{"n_layer": 9, "n_kv_head": 4, "activation": "squared_relu", "positions": "rope", "rope_base": 46500.0, "decay_fraction": 0.76, "seq_len": 256, "train_tokens": 302200000}
Each number is 128 + 32 x the weight over its row's rms, rounded and kept within 0 to 255. Layers, rows and columns count from 0. Numbers have three digits each. The size before them is the row's rms in percent of the matrix's.

# layer 5 MLP down, 192x768, rms 0.225, rows 160-191, columns 128-255
100:148070049153122182074150122147118109156137152149111162148132118163093097120150102113151135140128145154119129157122126090125144096112155090146145135157090188141087113125126132102118139120084115119118070147162081113185156167109120128131135206127129194149173102153121139139141134139136194212080152066132158132145101121123121172104203105066084111145132116109102127128071096114110159167156
096:106095110147116125125098092159121114145120115124131088089204110092123050194095048176145106071084069139144088106135173098156150141083154071148123143084114170161100127131112134105188145125128116142123161121143136119108165108161107111142149199115098075131169189126086113077156148137165179130106154109115177108147131121149172132128186061008150114155130073122122184152115144112116136078109
097:165147133125097105082130157112093093123135129137189067106125065140114087158088118137074080147076115089149115129112166115144174084181147180140094135140107127173171129124157134155152163116119160114118114078079140062084121091162128103149158154096138137144179116133166113099091066111072118183095109089108186133152078120123101121114115173159120121137177090130140137100035090106154069169106
098:100106133132110141085137133123072200095101150144113138119088176109130141100116159118050153154133137160133076183140103139148149120111107173135079146157102097123104116130076184083123116127176145150140120140112107130048158188154117178141102011140196140132147058207074123091097132149122070123080068099135111098111114094106178109145131093113114136115112164104119104149102123165129120119075
101:085139129111166184139164204130137163119128152128090145146127107152169112068123156174158152122131152179113183130078118059051106140159146126148116123132146102154159157160111162111142125097124092140188181192174126169131088127125119149104139124159176121134113163102175128173133102123110156066046120124128083217162144124155143184117172097155115086105156164125174111133121127181159189116122
097:162081121121184160137066127165177120135095168087124140151111119032169179136128103118165175119145133065091137152160166182097165137089137136154079100095133150145138126157124101099217141104173132151149188121166146102082141053107134114152124164117105204092089121128112143213134146142086133150142088136083171095129097112148099119170155174159148166148158086147141116138049183119069127113080
099:092114141110157138128139149048187117189149130163113086095144085104111134124109171168114110128095136147110147147146136155070140106136149147094105157157112153115112113123157164120088058104135142116145099084150168074109135176166130113213193150117078147129104104150112118106092126107070143092129091134147146171102133152102139119116158112062108097146228162130198158132099119124212130149134
105:136131127129144142180146130121081160122124094160098169097237201067109098105141149188138133092091094123144104137156185149132126129091158111033083095097176084145110126110138112101165130151099147109091143105124136107113149103148137127170092174091126109132152197107159143155099105143135087106108180134081172161139131120129255085125138176131177129102153199161150142116102205128162130143165
105:113106155109153137171109153198090128165100082125100129099170149118153147074109110081117094163087139117169164096183193188090184081123116155159121102104107151162128062146128190182105134125093102136073119169103135140111048051159175148136041084136139142157113108138123121095105077090117124192110138183103111081121170157152175177116055168154132146099197118174077119142181112152194123142084
098:154161108125063162076131107075070135105170121171172138134143119055188119100142120079144153135137099141098156152094033196174084129125175063098098139103189139129156115108121095144087138155138175127094190122118109150145159110176111136067134062123118112090119128089130141146130122110153145142137125128105141109123082151132155140143152152188112140067096124117130107187181075130137111156166
098:152101150176132198147104167118155053184155054069115120090140088133159163154122096115059166096142115185079155132141119102115121169139119139183097163161052121192187178112153148104141097123111178115155117081137146116124163090142145147112115157151100145136152178125232134131106156073087126151120069136119135157130122120102126080119113144061096144094139137088125170101173121130131108118196
101:150111142091124149179100114107195114165095133115106147144112056120189096111173151136137112198162115159103151115164069145205150128102084139157128109100165146069131131090102104069096058182129175144106125118123171107133092071146130109162116191103181205146116109149125106110119162168166148112102081169093069132111151130143189104143062149121154143081143165159131105136100133118127197159098
091:172095151108124125132084164118123125090126132140105060109095124140140126115130149104141095130152122143100050206170143146060126113093158153156136112173144141134084146099176114128186214076145173114136116081161133099118162087132149097158151015128104179087112123184139147131097148111110103157128105141106131127136149120127065108131103089129127174116128120097120159129126126131166141169199
102:108155169166144161106111151106132099125148090103133117178075103197136124093103106101134138085135149088086108145141156149047195108167137164164144144209140134128123171146096127139145150134114142148143098139135106132163142093167136156154116118111113107166132202110090139139135219176173118076081161156120076094147182149106107177143113060119153123116113115089164181159139142118105178147123
097:103076087111123118147139123126153145089168103151113131144165132133073081096135116132104145192130075149123160126109145112079131056200125105096122118135131091069040112109145127211113130096098164088153140130113187087128142130164117132082126134083098204135116156155139097165122116129055170127129136138132094066108101101115144125149146097076118160129134121129119121172136208155160184078131
098:145154144200100187072154104134122157128106087194122139114132136041087137116135178112086075085146119106106060169188140133143154125080080214120103106066142177113196133094178076148096129170146122153126147128112156147118156141127131038127099155080147118082114166084161102086088076135072161144121136125120224128094146122110102179092100204093192157121115167133159099083120130136110076085082
100:149110195111090109133103145141144116169093159167067137120142173107101123172100099130145180130089125128154067106105099129161079147091140168196084142135168116146128105142126107168161163115111140145119093089115076117101174138027159160081133105157094172092104161139170119120154136171140123106194130173126090102119073136131050108140148079171112140112140096086161103141160112123175057137074
097:125125115140125142112139074150189181131123122131155152172122050141057049151093117160140110190107125128132122175078075157119134116204165206150149115070171115135126122152125122066070136110132122106125110113132138110184068121094142125086161120118123132108127118119117107097127077129121127143115121162115058153124104134123109127084168041111142139138073124171111136114085138141163161087104
101:112146177107112123145140178050103097159145096110131111179151114080125159137056110113168107140094097067176163115101125063192134176093073149123148134134106152160114165153132125078155100087160139110098152085154147144108133104108106184110140139133231125135127155121146093119153077106126111127143108075113118162131133102102121131155148114121214158134113200063099158099215139087126099111089
108:112088120173163113116146178038155117112141064116141123149124100199085132077183155112113151128149130160141156159121145168125128171036159116173145101135101136136154068184156140164118137101143120162132170138167136140173208124109103112138166075153142121125174099147132148132159115142076118174129159146117105196115160162150251145135085061171176128133160103115135105128139128127147089100118
095:153103161142113139128106110093083097098098116134113066082185099166148137114108140134117066174194162062120102101134083088056169093086093160131127099132108104144142104157168100097120158168154132147228073158121072109141128167103179138176115151135140133140104174170133141115077098119149075095243162139125104111181153161125108105160142151136138153163123065132073109199124132195159125084100
100:169144122143100172137111160124114143157151140130097129136110133106089100145146092106060152066109134202152136156086111119102112180121105185144153139054124104164134146139119136092109204105134135112117101084126137156214096135103120123157164097196115108104136165107108114155152214096122125152161093114182106138133150130099111146115108115176176080136073077158126175172203156165095137162131
105:128085131147192167101087105000160134120086109115196145086130056099157119097130087106147213147150113094150149103192094185102045102111113138164128121151174111086120129113126118158135128161128100161145145122179121094097142085115194086175111143158151133142093120117072142126069200135132131085135160108111170126109168139127139106162157138140159163110147025146148157183113089145172104152093
094:059153168110133147158148147149143089139140138173133156123156149128114085166122078115080144099188127182128157118104116081128092103160161113160127105133145186081120158121096060102121192087156143131099179149095128159135155124138125155114159151108159097096142109103135106126097146142123119196143143175076118116111140136133096082149106172124158128171146079130058117101110132160144107181080
105:128133121137158156089147179158136106115087153091120098160170076120130072105149167166116157132170142108148162124101157082143166140138116115148108166153126069197083138146135123066109140131159141171181114111165119153166077125140100093136168135123112141135107127094165125090134160090137143119091133157165158133127115118159124153094082119152126136081147126120146092042114144120168083068198
094:137121111117078201116131106117168108096099135142116136117217160107152119163144141148141042156091125133117140104149031136107139110122134103132130127088134120116116152108102119139126129148084139105173079125081135099066173177042101071168146186117125136182133143135117088085087178165133095170136147104121177147097131117098096109095113112152097115130129050140143158136187140117131172146136
093:108135136155146129111155159094159084189161121088121140157095095110136161098082144084146119103112132133151144094110131142172137170136139134125034120201096153122182146122098134118126057118151079107117172090158167145132075132113191171134112156100155142109145168150156149098125162114121177160118103128194167175084154090146153139125100134165047120110077123148240206187140116132109055179104
094:116165147165184160105138102131075127147154125137109132118111093104104111072131012142163187073137141103179166083175183113187127129155143116101093152162147086095137102125216051081117134125155081115120131115132105191108139126121092139150128124128126115101097130151090148123132163135119083152170183091129139136117162155086116141166203129118148125132086131163146127179116074066142189126000
101:145149102098087200094171056173142061089075124120104143136134151092174114128090157122112077093142170114162135060075207129160145104088155122133111190144200127173079115133145046129118150133114127147063141101150099153123125206139126109126167128133166125141136083102157138091177202119172122103139121089185107121098110145119110153120129172130147140136128114103113130139198104111122116146137
093:159070191138132130137158098142153146085098086096125128179131086116163111146127132115182114088099144121138111088204156122123102115150084113155155109076079149142136140197122115154125073116121090088154056112141090136085100116109160091160123081134143120153149144134174126145103091030126086117105148163147156148172082132146170138144146186075087148126078122193175139102107151141072155082151
099:138127158156113110148108165124089088081111153163086128178134096108194094115130113102058129135093109132146136118086135161117100125115127082179114086147114078133100052151099161167131145120076087129098116165099099151111164123130113126093150125149112091173131163113143119066156138162108117169121146096086119161121125122092064159165070137129129102076086112121205146078178131146127113156162
094:191128146129137115132172191177102093152092166176091115175131126112138126129148062197128087146098139123100132165108146143175112162145163074157103097118097177101140111114132142103116133184153168148134164094125160134110214135190147156150118156146121098145131164123131129112119147164136086133089131121199117152115127089074102130112171143138158176124090161162125137160155122104181119147110